From a checkpoint of a small transformer trained on Wikipedia: skips across layers.
Each number is 500 + 40 x the weight over the matrix's rms, rounded and kept within 0 to 999. Layers, rows and columns count from 0. Numbers have three digits each.

# layer 5 MLP gate, 768x192, rms 0.288, rows 45-69, columns 0-191
550523462488422442504365516523469618469453522506584587461460467513527492478542542571511522521593552564511506460460425429462551430540501556410559477476451417568529542571597505542528541496508518535535554527481481534582490559567516500487568461484500461528545504522469475504515506493599534508484640503576487597509509516510477442426521538488535470545510465489432433444479555485482542521449532544498469474478519548501485521517532544490482522489470510523516505525515511513517482507416542471501338510491540492396484499465473532537462495500522513475510530481429414536507460455510554544
462470484500509437543459556488421514474477494489572441510540438480518486465515504466447456491531461448468467482566505448423519494533470439491557498429499516514552503484505366469565446464515462479531521558469440435543495444510554542491454441490384427528581402538521583473583456495563459457460545556417468535506488567444513447481514480473495519507449445586493436437519508520484559517502524403508507469439519557500456522483478485543494558476560472557584556490455470548537530532481446557559552481466527458496509459471486499574494585494503499478491387513508516482459563483492557464
519505552541519476485517537494515515488516537494495494536493482438492479448483487524549514452473554477542490503490510538528514479520465518498498477480462520520512492534495532486515477484503445495485534445530519468452487489475492475460527496478518514464540519453462497540475418516458503560502494499514452517516494440495489519483497531499486462447494514509527491537515502505486518533521534508505474427518453512517500431534507508525517531504508470528468472471505474511569490476497495465513524431494482547549489481499527530432539493499509469502520448436583475509536489450549514500
549440524495521481519486489541462479494522523433516505500467547492504495449474548548539523510515524480560495466475444497497470481485482498522508448496470464491537523529571483532494491517500485483446473584447549518516547530433499472505573486519535504503480513464538485521461541456533536520470508476532504529546548524480496488548467534528522545419517542494529477456551540460504507524462520548535563487558487504468464582434548461551483461571556529498488492442516494494524462508429487482538502544482554526474560535488512550575453479525494459524559460522465510530480521492509395499
453496480558532537509495523502514503503528426511465474514547535565423463464490449535507436544454501560411502481479578562485546442425523404531539487447528516491521493537518343522466551518502448537444488414540544468519497532500519513538489451469451558601578498497494512503465504432484534515516454558503434521474492509538505488512524587514441506471556468495555530518536515455509430479480516509501525432449461519428538505579554447556583511630499504545446483501506599460488408526449504524412502451465526397545542469528465507428410556592567502493491482578440542525445543451523556484
477495450467497505461415491425510538487590508413522468413410494563515496469460599560472475494474473513531559415449527491471523525514504434519474518568480445448446381536467494525554555515500531477523550490509502410567440572470485437503509561528526526569504569511517450516526452455490547551552523521447541515557429483532518425520506502464445392548510510463541479472529496521471559511499508469524363560461577584490484543527480555460564521521569434574537493464476443569388509439542403536476527457397485512529540500526538369510535487441487467541524532580536505469476494546492501485
532479472536413513568500485475535518498568521469532508486504534518504515529504511557470464478527516466487497582465564513483528504486485534515551521487564468469502572436547447491481558529520532507547566487466518442471481440513484464455499412493507440487484576516521500459525513496560505521439542518538475491431569425488503503545562543469516526570442521518447499467424485514533437553461490452452498434485453482491444507468503589457536589515538492629510523469519430485436540450492489461475505528482580491506488492469524442528498436481514507493561538560532439448502437488556610524
473526496521471461437455542509488516453529500502423532489388548489522497510567478487551518505497428523542536485485520451533514435546532509512407490442487496528483519543474500501491540477531517481516468566556514499488529459568534479501532452547486556465467505493508544492495521515553519451497535510503434475461511473441499425471488498558465507504552482479492463452490513517502510532515464527496475566428501514573532474476463467512457504505511466413530478496473442522548506473510543491543514510459507518490397496457551546479426600496528480410528519477490502458478547503506501473
440520453501482553521480534479489507486546502468559497534540484544484514501478519487494568528511516519513420467461511540479522443471540536510554502486530515544524463509523527485514515466530491524519521529468559550511506499482532513457524510518536456491503514603469480473523527533490498557480512506505561501449464514473516511402450524543489470490522535509489511510529468544467502491491454479468489502529467493457493523491505501427489502548485492511437494497475451512518561540536480523501586433459493487516535491448491478491504520502560555478497519445482505543476486556481495496
453514487488538519491467494536472494516515473461532548497464494499529483516439471529449490453501532471505488538425518497529503497482508503537534557510453516545487475506463518488571438503472461505498463539463512516477518464483462484536522489512487438506483453528456483452520537464490428526474508490533482486464579517528494495513535490491470493488476489415519512517522515515537487499481524495566492584501512486519441496485546485541511567507471481473499510460527472470486484505500512451452453510452510451542506502544511509463531462455498499490485478485488551508502472405578497470
467498481490555449437482548493494472537551482489477527490567447511504528529552479540408493461394395486514532434418575526539467459507535465525473519445498555501511535554528455501482486480506482516465488483553408511477553459516461437457454463495448508501511513499603487498530441522480500530540560490489559438530547509560529490529464472496506560512470463509523522491476523503460502495609554525471532465459461512456566478498586519508476469474378458480487440476425548549506517531408496520477499576502508527539460489541475543542534488439475442478457517467460525541491488472451499548
491421451472486484453504460495497467444441534517516481511483466514504490479513548417489520448485527499473532541506598525515500532409435481417547478504585449546587595528540560466456512561473532570521548487464511458477467477545474523477518532504484570525523481567493562513563415495525475470482481492427476505470518541566387536489525445562523543416547503469491452449491502496393520542411471445429501608515472451434516438462441531476469533489474493483465605571441476527432520524545524463552527464548507465495565467524496465408419466508528542597490568426449527514532494553590421545
495514528523424497567513544530606506409451502520480544530475481476455487493454551516555489504530505512537517509523536554551476511565479458486497494531498431504469556501487545561533468464458533403545420485482498466458543520515442560426480545446472567457471506433504514520482474526451547399473500529557539469524512492518555501524466536517530453385395540551478455435470515517550423445498492532475502492571449571537518466589494450464555497550480481548504495557482492423506478549529482463529451409509445511501520553501541507561517525438541458513482457614479571401501495423477488489
414471473509449561519550509487522524453387502431558466497459424554469535437508471436483462501503591559529540430512529523459536530551475497504523533495438502529576533534473501481490450494525534556551539509457427497450480473486489498597551512497497444465511495435466508587543516481489501510520522526488557421488556555452442524455518563477556547531543493549605596456478499584523513512488483596570489464444464526562488458507498463484502510429452441490531539436553536449545539475531579530494566475494529544511419474523459502538495508487501514519521516442458478504486501505568531426
532491546515418494486450441482534569474532517452515483485479375480561536499480438545501544429517443465431465574486460438570507549443467491537510514534466533441470530505503519530513405426464502485479497534531410505457505542500566534426494489433533491521533456527550429458413456441459467556481484555481479483535452603437514577486551507468541448494529578600544434542470543486479587435437516550539483569504460495535511488456458526477458499561490581554462534395491501487503458491562538490478538506507539492509541468426484563550420471516574507527446585503479464433545546511536500514
563513506586492466484453474513501541480539557557477511555489507480554511524504508486494557541592520491503502502514501524517575429509545480501509497431528473501596559461442472370512555493527526396509412576599470538474493522486506431509534508495515527521481502454544494470506450496526451562468478525504558497507543530447500437454490486498534530469443501480496503449536455504577536528495499516498431478564556543521497493543588505426517530511462471493553516488479434485452488507483450439549487522505509472531524514507454476507440478530521444510516497546470494468441472512472529513
534424536551451579484390598448500550555633455484565498414504453521584477480494433572442509544494476552529516527559516511520521505460463532531497483522522556421462452502475469555471520500485575556557463499458486452454515488484553458507554501600504502528470512427541554512499555517463482499513513497481550382507510425487455472530423480421464440551583513473550471459464513490443532511497516570572516531467508510447493503470524542501507477542488481528475521456459508617446531499503522568493486523549468485501557438420457436441528481520408551392410501516445549559470579474427534503
547510538476445492506563531581477496511550494531487498382568537519498477456442419518524510560524425455401429464488547527474448542443513537442468532509530423467508510465532474462531503558540609559438504512553513537457534532513503481545500634539493551536525518578430505521477550493550486468516538457496456575471450478427496543609519525415565596481560429485466434516474568510550469482438525475470511484455495481520505588434489469513526520523517406405488538503586475494440501457512523478534461497448496467547525528463532504503574530487537497375465604474477557480447458494498504572
536473472458513482573499550542534461545495524517483481441550447508460498494532517464539576592540488495531487505429623382463556472600556525531490545472486442511489581534485452392499492492506523499438475492523492555555482464470462424490453512462480533469522537584512478498464461502573502487499489455569509468418435421524463435580496510535526445504427464484459509529450446546478522548494589529521474498560469478555535446491520537456626551524481497476501532495463432488465504479522540543506532484446474457445540521575455535476534494580468543499572484508526524452494513531496543552
517488508505487486514517489504502514497516486506499506518498500505481502491503496488497489513480501506488503502486478517496501490477488508492496505492518487515491506488501504498495491507500497473491485497507502500515513503533507503499497490481490517483508498516495501511509485496509510481509492502490490499520504499497515505497482503516480501490502509506487509508502496504512487496512478509507509481498509513482473483493488507504500483516500500509526491500490488481491507503501523511503501504475515503522502482494513514488520496486501501505486488516507496483498504475497503493
451485433474501529503433443627454515507558494580413515553474426556523532472524433437511499501508579465498481552477506551534458507524476402403551500516531458527553454541470448485430545449537516537538449460510586482528450471465531430487519460470427446456559528422521560505476536455451560538508484415498478509408490401478497530492533463596536522418501505490505479448562464470547429537498487501507561494494462444491510544559509467482461542569471523466438467444520560473447541399456426440527512531560504529572494569372446453506462460506504510531453496544489480535470510469535553524
482517511496474524567470462497542479538468469493479491498504463551450510509503485474528538505448490516527472425517538492502492501474514486521574459522539494496531490547502502506473487491449486514476519523468505475493444574528549455503559502566499463445430492548437578460500492559493494469523501545463529440431481532467538535460494454485478514539452495538531574507504551507536459500482536471521516466482464539485449447493510480577413424520429495509555534562469506502419493544489489439437542446451488506486515505567477457560506544464494486539517453588510496493544577460461492478
461458422468468507498556563531515507448457528493517535389480487442425551503488511439506469544531447486530458517509500417489478439492553553483434521471463454455575469549459434455496587500558555534448474509490484474502532499495424501555555461478484488457493531505489534494428556511532484505525506500547515483538461503538525496497457469577497546515532510488547470471431497447483516521530495464493538577460516510477521437523507405433474556502538547532511523440466493495507530526477475525413529534526451464501459461475513526503549545517461471460489486429458550457566521530535428472
406481524460547478527462501532543510540432449559435537492579498456548466504468545442465554523468499488564565473496413513495456522482464509494496495461529493456497490474559481476469478500457499525469438529472468541411524457471504529394542498522480521488526512563602540536489513508462463512497499533469483521459474415515443483481556501527487474533423480509500483485497495452547545480513553507482455489513504522522474563515448481506581557528500513532462438541506554465519491509540528520425473442456484532539496531499384533450490508470555538526531500497482496508522507508489491536
524522458501566457427476606584527473485502489579435484509407438412503467491527462525517458537522485464558539539552537526492483461528585524485515453546535426525416460544495446472515530484490471496522493506476447546421526434498455506555541476557469521487525406503449597433484484469608419530610530366412376526564502479592476457442521490471493329475532562482541495486478493454493463491586541490511449512456504571508486500502484480528471464472506481559487454402551444531541521443427493529447449499499496405515491532479532489556500550423512530513438501487494492540413429457448501488
# layer 5 MLP up, 768x192, rms 0.279, rows 45-68, columns 0-191
508627484542530483437619558568516547631491529477406523531557577431495488524489492465464531499585538447517534516452417493542519558499520530539454414489400373477512490470435477478453498565488508542549485406445514470515489475528508411473490429571447428560501470544559477460435494480446487412467450568479494462471415462464512470438481526465527504546492525489571517456455466510387449444464472474494557522497535366513553518475528512532432509508526543514491463437540435450485506464495513505508437483455508483516499480494481489502506604585532480493493550459524576508527517571463573525
435465538473568468462480486392537571482507579499439562458527454470553494495498454507501442418529491478476517479490508501488449526494548486530530510529561578515429503537459559508563546483496608399511551543548582521570477510468468505505506485423471434491509420508483375515448521483542441457541464437452409382578536456489490517607505480467527514577519463519503526437535514524600556500520493568498587555493525420509483479456468500572552499584456520464459498503540503459534501578503542529506445471421484487501576535558509475491615582505493563455418510592482531518447509501471486553
512497553507442510474482523482495542547446453519472551487542459520462538493475441482485498478539477505502516480500555497480501520513478497494490491458507485466501508447523520474493576488565505533525532446525482494442517557481491529450600491473486504507531499497496562496531481568470553482448442496500503452536515498514512488536499450518476563485492517507521418491510491539533519482502489459520531475504462479466518529468492525506508481500505456495476515478486509512472496532514511557500487481453494506502443458512456536520475490497535498464539551500541512516448453474550527515
554430556451510527454497510560540512437470561466504450515528548520509504466509529439544480517509473456519465499461486479481491479511516493499583531483522552495520482502493484478436453527542616416448496498481542477543513504490534468604527512486558497527583484493525485500524486425510525532477509435501518547589466510449494531521536558559447509457536529473544479477572509473512482500513483534461532502471429557464423516461554509508575496504473498489461498466511514508545446498486538503466506507555479532515504534569471496535572521504496520431528496502534452520512517539413474536
514557513611468482580589446506544555477456476411458485456553448476555466495515551484501504435556492499549509500543475451540505546536467463524577449574453468449466518503510473454468478539456538568482500456467557502499576486525454462486496526497416479468433518431464540478506474516529439476456586574562499459547451490463547465536492444420380554490568475465490438471561543550497433517529534482530417527518516565521456492440444514450491479520483571573473471475453494425483514521463493456496509469446484576573466516518578526488516526446533485506491569477460527450591439453492501557
502492544514534496482515568569561426574515494546481492491390488466527587501500482488520581592446573509506531545522481496510461496575505470597503454512510557552546485555459510576442562462446551590412467519537525592465457514480530503474524527421427504532435506469506516518582467572488565491513468435556476435449491543482514489468478498513484448589456508462559500498502549441500522524515524572497503493447482506532456476395419587557471544459489409512512477530520534538446460387434500549412468411418458453495456504440463543506535438524515498453505537492443598535509521543462473482
532534358525519455569494554524539479483515463509548534510436546550445566489489494402484498458540537516412461559517517445491470511489480515444483451509498561554488573511603523452461534496472470478432476464583543496539507495486516562480473423418493451466474546540414480491485522482512582494553570489486487462401447512480476428535460525531469584506431548452495487523532466466490502553558457462464503446551484428510494472556599541493466478552541552479510468487435494553576484445544531521446470490489521512544468584497494468455547560546514583471567571586478532465556541574544438484
491501519448515511558551423556593482522537558518486480480507495535515441554463566496514529485525566490496502514460465484496489490502530455594531465488469467499516507540481534517493506483458448492539538452472559467518495496552540496476520511553503501463520506485521480452512457473468541584463550531514593538527529533412522501530468496412468461488497530613487563447555524454497499482505460492463521429520476494447486436490460554449480549512480543572447465458552543492502499489516475496491542528514563479438589513544519480509479540501467551538504496462516510476516468493520462600
427534502471533494541506427492505527478470526532484500506548521479512535472527489466487487505470548490610493497508488538513496461437507513498555488480499457497495494521519469500439535474520504468471522463528545456554548520529535466531485487476536487480510551432502509532495507470458476518511457474484468494563467534516478431527484499527495480482526512515600486456542503472458488497552478509512488447495515493532501486505458570503580488443542515441541468570503495514569506418561497505495576490582414546504524524483511526474517549498559486483524479511531516514555476555499440512
488526411489520537526521483532509573540481486530540508492539499530468565559475529507486553481467477468490487511515510492559521501513476486515508528453474500439528528531468498539533483517418467480484512495509504556471504473500521448458490483507520486504498485545501484542519439486516492500435471529498517485506486489524495461478530560511451535530496433490545495534488496536521477508512495480542516507457528487457538491506477525508513515453570467468488514449480505457516524507492478534463430470496549500498519548535440491476517488451487478472457485530479474551521556519425497500
488415458564481553565460493418547504507487533516534532487503518483565395512520511501491466529420492467414541538499483463525458502531526550521520485524487535479424515558551420556587513478455486558524481516523530573447465407459468573475457496579376522497503523453515471498529502526469527489591512473416505492483465518525523522500552515532479499484499472408535478537536506502489545564550507388543543502529525533561504434488460559526542556524502508514479516496510562495525521454553431579505424434453485513478478559531510508408522413478454484487534556509501479482552528502471428472
514485487525504518464495457555538550555471405461418511475509394512418563544486468563495504398478565561454603487461488526444581481421626468506470524481485528505506439470502496472452601476539506518487492522455480525506576540490470470517589520525500596497486422555483543461480502480506541461354555508529549568517520494557440563418503449584480519480508486516565493496494481429550571476436546568514523495494528500548494531508415465609549562470507456451500495491473461503483395547451438516466419505576502483502537461543446508487434451510578521545470433553524514497446578612509393488
514443523476490488492520469511508526508516577524514533490567539462523466411505549396512539471499491559474534555539506444554511484444505519491542456493513531517518492457509524495525393547504519503512594506493562446494552492530547571499476515424443514593482500484490553448552500476617616529515489432475554497472508503499448544551516531585520498499446494515467428460464505493494494522524572500480470574519478489474508477442522477499459603437447454614428490467434586609569511438490433485550619494489495509512553522532472512484479565501536431535417528492568515484483544448448501557
542569484467450511521487436484491518446495432464500492467502410547463534495446469497472532488477488555410549504466526491474456450505468544615498482498513502425464569554555483476532533491491546484431539523412552555469520418485516466536463508453523544462489433458493478521552509527463488577510499503439522471558524488479456489463513545556499518558474499489512494531481464494464521517509460498551471555548414578526515460458492534600514553565489498520371531509565551497500406543508435456451463517576491444487534472523569582594479502523531493565421569473513536494510562610465496499
469476459484549554556415527529446542524420509515540552523439514495470515512518492498513480524590520536555507496509492444480490475584557460479472510486474454493470463491549522468588504501514514449412530440503400480509493514501517462477455489479515536446512514511472572473411544588486507576464415427525505542457488454525547508503493517503511505489530546456522467453487480539536479476452623462446492485571554462461465455490388464530443509465569496520434463564507413531516577455529552535575477555488551460463459496495512552522407455497484484489527500491456441530476486537496526537
432487535431593519517510436494477478551458483533456439465550544534521494569455432544477491565485495464446456494402535506544471505501463467474500540529498486478517515536404460550542542469467476543507526497499521530495445453482571544544527553544523519448500520495472497542487505484493575504435491468536464582507453523538650524515525493555462504508473498487421484505505491430483516506519550518491547505516479520490571515515523453564488443581471547520470552586442463539430450475548517491499553522473475483499551495459555517527401433465496559523623559506513499576604458550497522487
542494495558487478429494515524568442533531501441416467525524436482583492503466468460476505500572569542479513501478544478426563464502489392485502483433587523462407587528539502533473490546508500488542453400508505454503425473487504480439521487530548492512417446443452545566455594493501578429507503508552511524618496540466480523399466473494428494504491497475502548490410495513462525544470490544486474572459439496486480480554454580468539494515470563571522506496519460559528451559460469472550530554472562494520500564502474511490481509496493471476527476532517521590536447534419565460
498522510514510591454481486558418500450516480440416505513516479467483528526487511523513491499494395360413474489461522537495487506456528545488465589479530540481490499504557478484556609537507515562538554654556573507503518490561528483520628514515486500502488591472507452501508546473556439488520457465421525459506584496408571498462433497537498535394541472511504510445462465530519451493544410540467466481482554458555474544440577513497486483497490478479475457504527554401548524514488529577556510512502467525554483533551440458538507505496481521483498510514531563559496514456485498457
514588558495512529431512589470484456449490538557398492521535500576457457497462554557490525435401515530562422458534500493443407509475483464440513406475584472521481558505490463478480449453507548532504532502492466470500461466469451479499553472521424496554527484503483498499481494541479484502550466491586481467516485466450465536562425451428540572529539483536494465512484495442497461419566525529465524522537515454513499521444499430433497465514547475511530467515546450434534496508443513473493472458421511563493533579530479508462526477495512482526553520561526505510534407514447488469
515476489508515507505485498488499495496511493509495494504492501501509484516485491482509510495514510502494516526498501509504502519506500501498484499491475499522506508518492496507500501491479492483506490508490506489521490506488501499491506509472509489505499511494514501497497509491491490527470508508519507493497492508508492503507507502499490488502504517503505491497503516509494497507501489498500494507493528509494518515494490502484488502503495489488488480499500506513520497508493483498480514490490479494501496496492493506512485512497526490494481538494498510514509495507521503510
535458535519569500472547489460485538513490522521553515459453459409520439469416491482551502501567513585601503487515534500512582475461528545501519447466445419474535548434484524518396344467530511488516565493548385432483537504549518526500459514579467582447477521475431563522554361449512500459492523474498449509443524423439472438498487458563503497560551517514567433460474465507609533511503441539514491481552546544509468485507455479533520552486484486454458545496514551457428519563470463508524519565470531519506541486511482517565461509499521449504537537472617474547553450468452532530
442455550515550447596574568571506484475492481558518485497464532510478553511585451442518526470435491414483549528532460524535502452465449492502486543461438532498493422457460514581517505530533460495514484512447515499484505468555489468503516440530479534517452470495493507517488476489455463484524491505504517487460504473513472538503520448411494495566484547445523517445452509450481553395447523514504480564529495463488466495493523442456505457485467421526481594500431440536570483483503431567440521483502531530524523497480469557554488460490526499420503517499443462562455518584377547557
449502480485430480566453482492526531405507486472540458483535483458468532494517520536480502613513515491505485528503523460426470483553593483525479482544498517465515548521460477553620412544509481501511419516469439479541528495492528519486530559502481449507495545472456538516497478597496552508563519517477502494510456517427469482544460407485481449497482499490490494491460520503437615586495549451523534488569493543512464445445519447557550522511499558505501471537462597529468511491523489498497481453555474453491490479500542522501489526474489441499481503453478441453552486529484542509
461473485485365519468483424491557556375480533426511450499509539519412516491423462520507589432439483504432469493511556492358523514546472454465472524517562519443464481568474496471482570484488465487439526508562549557572491484545523492519459501444520504475490522432528472477543489507543520481534472518540472500523520523512512468486469524498524489513475505513531507439477498552448470510446508507492535471495489495471458440464492523464527479566557468497460537581445454464485478424429482462474542465498506466481560484523571432502475518550512529415485518483502466510456499445470486512
# layer 5 MLP down (transposed), 768x192, rms 0.0551, rows 45-68, columns 0-191
542557504501494497452498521484444399496473449456483473520502520490448597511518490469474500438448513452486535476497496485515584514516521501498537566490496457525465464524470430498505418421541485447503538504450451487493505460562488443529510544556477439562394531507505425512568412581436464527464497497491516485470551553563522472484438402476430488465480495536485473383468464547498476449544521476470522453488486442473510462409508485455495562507489437456439494519531482527486537546490503485437565475518458479519508483472438527487494359494499510555581470544498505545534535544412479453
414545504480564483559494521396529535492511592517534559552512483453481438553455552470469446518526517426526512498507535549566447445520461515489527504553410534409475417499551506562474475533504536423547462472564430527538424509548518444521426471458506488566584503484543461477500511426489481478558500526477450542519491433533460478530443493530622493547491595507504535478530439490493535491470444576487530517514509527448536550578396480510522448534427506444452475510488506438418487557490538430470494522474467537493427466555474457483538500514508469499494551517483557488481537529490450495
531502500475560456533561472516539507527563530470451477535508489480510504513524445525481468496475460529508494486526435518576471473481532496482536513490485517517564481531498521503421464474492514450458474562532490481520544467524527456520477484447556498474496492465465508523493501459493479510560570495518445552480500502511504528518508547509544517512475498496543499463480490429526457532525472522489436543560487529514521455519470459496440477512498530521478499475547531436467491438439499494508492537491478554459522509493455609519467508516497523504532488473510542484535578510454471518
504500499514550548437494556498562478495532471491501504454495512493535486509557441453528452519484460523531465485483532504552480511512503537564566582528474532552551473457543466485498476484523585470433541471504526516465451462530507518486550472512483467485534485491529465520497482541457600513545522453520489467501673443497488544453433544458461478497486498395537464525501527495509479542460518528448510445481558548484499527514287574474501510537463428504486437454552483539458479540502553546496452500506469488511493409489493495478536550545484459449454496473498502483586429516486479499
485483496476464517450532499465528561511498508479557538542484475416479518544539413469470488499511456508497547423477473463546506548522463482465409520436451513518467539523503520517474517546523472460534569565510518602485503493511566547406490492457545470459554489486480453506567442509503512425489542462495518482428554551527536499523512516475522425504460451428532486530500510527485500468493520493481494504442522524617521486504436526504428465493449540507477481561576482468540506627466448555544519530491549635464481471564494666577469422430545536531494463452512511549523465526528551501
557526497516523546512455545492424543535506514531476519456482526558475506472444484507558450469519569489510527527477537488523497530528516549511509495473495485480474500483450537534474484509477522467469506466479516529473498451476568511502499508554536529430494460563498604444560497441469528452489533541442456458499527459564546502465513519532556454515548514586492546522423576458484481547446491485500430552529545529477483549481524496526508459482483496442473527405496508484486519514483442544493529438502504531527539448448533427498470587502531488482490428480532547463452550544585530516
506606491549486453559480471525504513544494442512505448509520455510519509439455514582527561462553501481510491519502549439509381466552449478380523350485536512462514530485557550477491520425475508552528471522495517462522521416509494516494465475489486463535505515484482502505527478525580496496428455482538472469472482513455464562541475546450447444488501504465564489492493456464472415504507479523443486514504560505494468454510507436499436547524524581461568550509519562490471556523482506503529471523550469523474520498490550503484513507508430531427564498529477451473463527612527462469
439458388543532493525489499451512514512501487515537528529540533508560547492441517507460525503549484519456514467456492499503440549495488463468503491525515533491439489476519470518522495448476477494522589513497506480535477509537442486473488494531524445544522532499528451521478490494457524545500435453533494494514645531541527573527474532544510467539484474517512531467532506477524518486486505491465540526500472490494474535498376587480551488538529489548507515501511526450504506563458493460461493528544547502504508495554502474477529441493494501572426467532496456579478497491551448596
519524467448493509520507552481491511463500515516470510477468476490501426543451510537504542502537430452443485507477504521556557591531485528527502531483550447445464454515481478510465492453547398505540525474458439539438539538518496551441494512455515510412496457524540487508473511523517515434504487494530507550434531535533490524490478466479505551541501551463493488520498511525436510520521526521526537555475489469437510495502486473493492478554537524483487478489525474508508494523561450533474498478445513456503506513513519470503536460566521497511538516464497499538550456426502530497
502426501481513495446484491488451479543477533507506498544500471495551468473500481549567486482475536527492498494504452442479478418544515472503470518511587484462502481474508519495452473511490550497539433458495493503527467486535486491504523504487468407465520518503502538475505502562448503455509535472453513464466473565481506507465512458483544471493497404499478493471540490463511459518535477507453503484502468464502449489532556459517555500525481476540515505553538522506554443484501515520445538539481481514511449424528521502476529479507519477531580440455496535482506525508505489523
506461536439474491470564467489454481569462495466522442456531429507541497502440447500472497496457527476482454583455461516498411525470553418490504471451516580468524551495520478459539464517462478584522532432475511491551586482540505477504519518562522438587488453492512506534531525512475545487580534462376448466470467497437454510505516506542519508489537488509522488484529549442583506484556509482479488496483492483598514384488493514417473523527489574477503453529471533459520495547519448494489528513508515519414494455535502403537538473466500414497518501448514517489579498489474473496
429477463584460541446518456475573517495535429500499569508483417491523545472481503497424519457472429443544545508437434527497425494509453455434469489495441526515462485485549526466582431503489471489548519531485509459516611453556423505484579523524511431457521489498520531540473498569517489560443560500485510455619430491483599561480407508593524554493574562527432478463495512454452489531526476593526541505519490438504590517519507478454509481494535595511483478544493485462603466496565538478471509491505499480417488482470440461524467482502434454531441518435468503468486479460475523522
537474537491551557514440517467518451480500499486513493490452551574499468578503536579546479485505562540535488526475492464550559517495493495526513524414525525608515403474507551555497534558507562527514452494441546458433565562498495492526530513494434497481493466379470445432509504489457510498424536533489488492522519517519425392451555484487488542474494487480466552524529489501570440534512463476516535601565509467440452538539633479472468520495491445503501565482469528552520409517521436529396518508492503418542514552604551453580545470504557494527525569552516481531444464573473554531
529469423441480524501491509458468565524548479530518461525547511539525504522542409472534502581557471492507460480490565470561514457568550489535506597525485532510466528515545484517445548521454478481530464477445595525527342418472490524465505511446564528527536499449493458505480554489508479506573531485440428478526470520527461551467500495488579431509607446515587517509521537527526528551441503497525376552479498496478428420496377524449492485528462541481488497541475552500515557508444516559461429489501451524485462510538498505580453468508579541526492488517509498546531465448562534501
459515486511469509443549437509493419463518496516530481536443461452603500488513567455528556497526511529442471536474474564512526517522466521526473478570482509454467514523482419559446500468536455463509531485447502519472511487540560532458515507525518475470503449501516452499527509444511481535506462495486438551506525514538525458513399539526530467526573466515486453453452549435451459535520471493515456517455445477507522502489582524427505506566464498511536528487509555525502487581465491519414610469477496548510493426500510489484478485528516471429413476414512575485509503484482470506
545529527569502528476529498522465407486536462451566511470561489464471521505466551537542520509491520474490511537513496435537509431452438507540525524488541429522488454524545499426422502549451564505519517477556487460503532567494515436489527491485534444556450408504452461541539501536476501533485509527429473477525507452475567515499536514439478503507500407434417484497482505503536432524520490498595494467495510494505456476534456505480538491466546479538479541505508513556507464499512489480505505527515495469482527452470465455545510533468467508468532488498490446538520495465497476538
469481549524481487560438515480488536550530460452433416541494504539563488579526487514567508538480567525443524511508498565442500477421459493452539430498532498514476452498453436540533540460448524507552543502537467546511423579527538522489421545461496485560548601559516541567481565458505445534549527561555459526512622458480490532531458439455476509546503511476425497472476455481455505483529593526463545488523550457512548523455452548487534481565548535557522454577486486539440387473472500512501443508442466541519508449500565514449434524511472567459456534464495503525535498450471496477
496477555515463440499573482534523563494555444534499520441565510484516551508510444560424482494448484438491438552492457566541530459484447566468478520511499536541504487518537597571459470505401488592380523525395522514505449462446536507543585523524510491481562485551482484470512528545484539504505537493502517433441462440502515564485491500511445495477542446474513471507488494421526478462480507498471485484433505464506531510586545554512526440531523453423502488474470495483482474496510550500533503448509426554462580540446515379479517531613460408465496501489539564519492482566429430511
522547462531434497560454578469479486522420487607522503475493529505510494488502525486497490445465502487510552557489542440426467568523495506507490593558454516562529448455498507543494493510626499514509504509469481485510481560524491517480511445485465523550560494439579471544536524481480500552507460511560475502522548446493588491484508559459479491529512465427514442456397562508467459496460429613480500431508483513488550482522422493499446554475541503501497547442477585527513480504571490524521415513428476477523498552505555519504532523528505448514490528502407472534560536468479503530
498512479489513517512499501479487495502490497497485497485504500498500496514508483506506513492522499501514513473506522487488486502516502513504504521501505505499498496508494489496508503498499502501505510482486498507495498498492486496498505511492473512526489503485499496487517512505504529519480492527484501496468506501488507500505513474516491486508512499491513509500501504493498497519488499492487494494503496511512506517498473499496469496505495494497485501507485507514519503500504477507513507498490490485491499492487503505507496531482518501490516504502483490501494507513500502500
488556522556539382558495529503527536473524481504509463530538458458519472520463486540531512494538483418463526511584437564410541516502440462510567495519458479435477494453509456526502456459492463495570539524508468515454475585479440553477572502516494461528419541490496482442461468507517444457516426523544546572491536456563466573472442435501474528444486460482541420458406606546472467494431471499489464440546467566501493516553496538467538511541478477526472521460436479494462495439517443540486487539469409488462466477526506415517462521497495482440481455490580448572496525534469472466
454550524468416498498518462487500525473480465511500482525503541521477510531560455521508499493551505517493405526578462517467503498569541474503479490481455518567515500486540454436507487501421575503525503432465537514541499522529529508520520517487564529423431497515482458445522564483444527507533525483441498468518524457515535478489514518484503506553494507529472531543540510446458489588508425517505474509484501590454511524511538585495526510518491490488509495443472571489531541523532490472485449520511532568487485449543516532517572564589442447522461473575558601542494534549532502453
498475521544401488490527501529541500449509534480470513505533485510454534535420534530539473493572533516510491566517594513521481523539524416486554458528427518464509551507448525536534471501566594452516454505485536530479416478478542481463436496452543548500511562551501506534534490509511530486492524505528541502533426455500498433503507482485512519517517482539449519478466540474550508468472504511515516494562428427494474431543549560534506519487461548472544490444544473484485481498473512501520545480488543573488474456421486405514516482509459499484449479504555449495402539480547595441
480524582444475548496487513554545469538563528503534525498445483546446485512552518491425545570486435524501489495531455521522561526419512565563549468553471510489466483488577474487564422515514521560475525557511470548520429503500533520474533525427439488501530453493505594465465394491577516546490518511480468488497525555563493520466459534474508488399437465501472525476464523507511573507480529545532490474516475469516504509539541513479554535489494476508460480551497479551497517465527519477469446441495530517532501487443488469530491487505534450534498470495526481513486469525445519503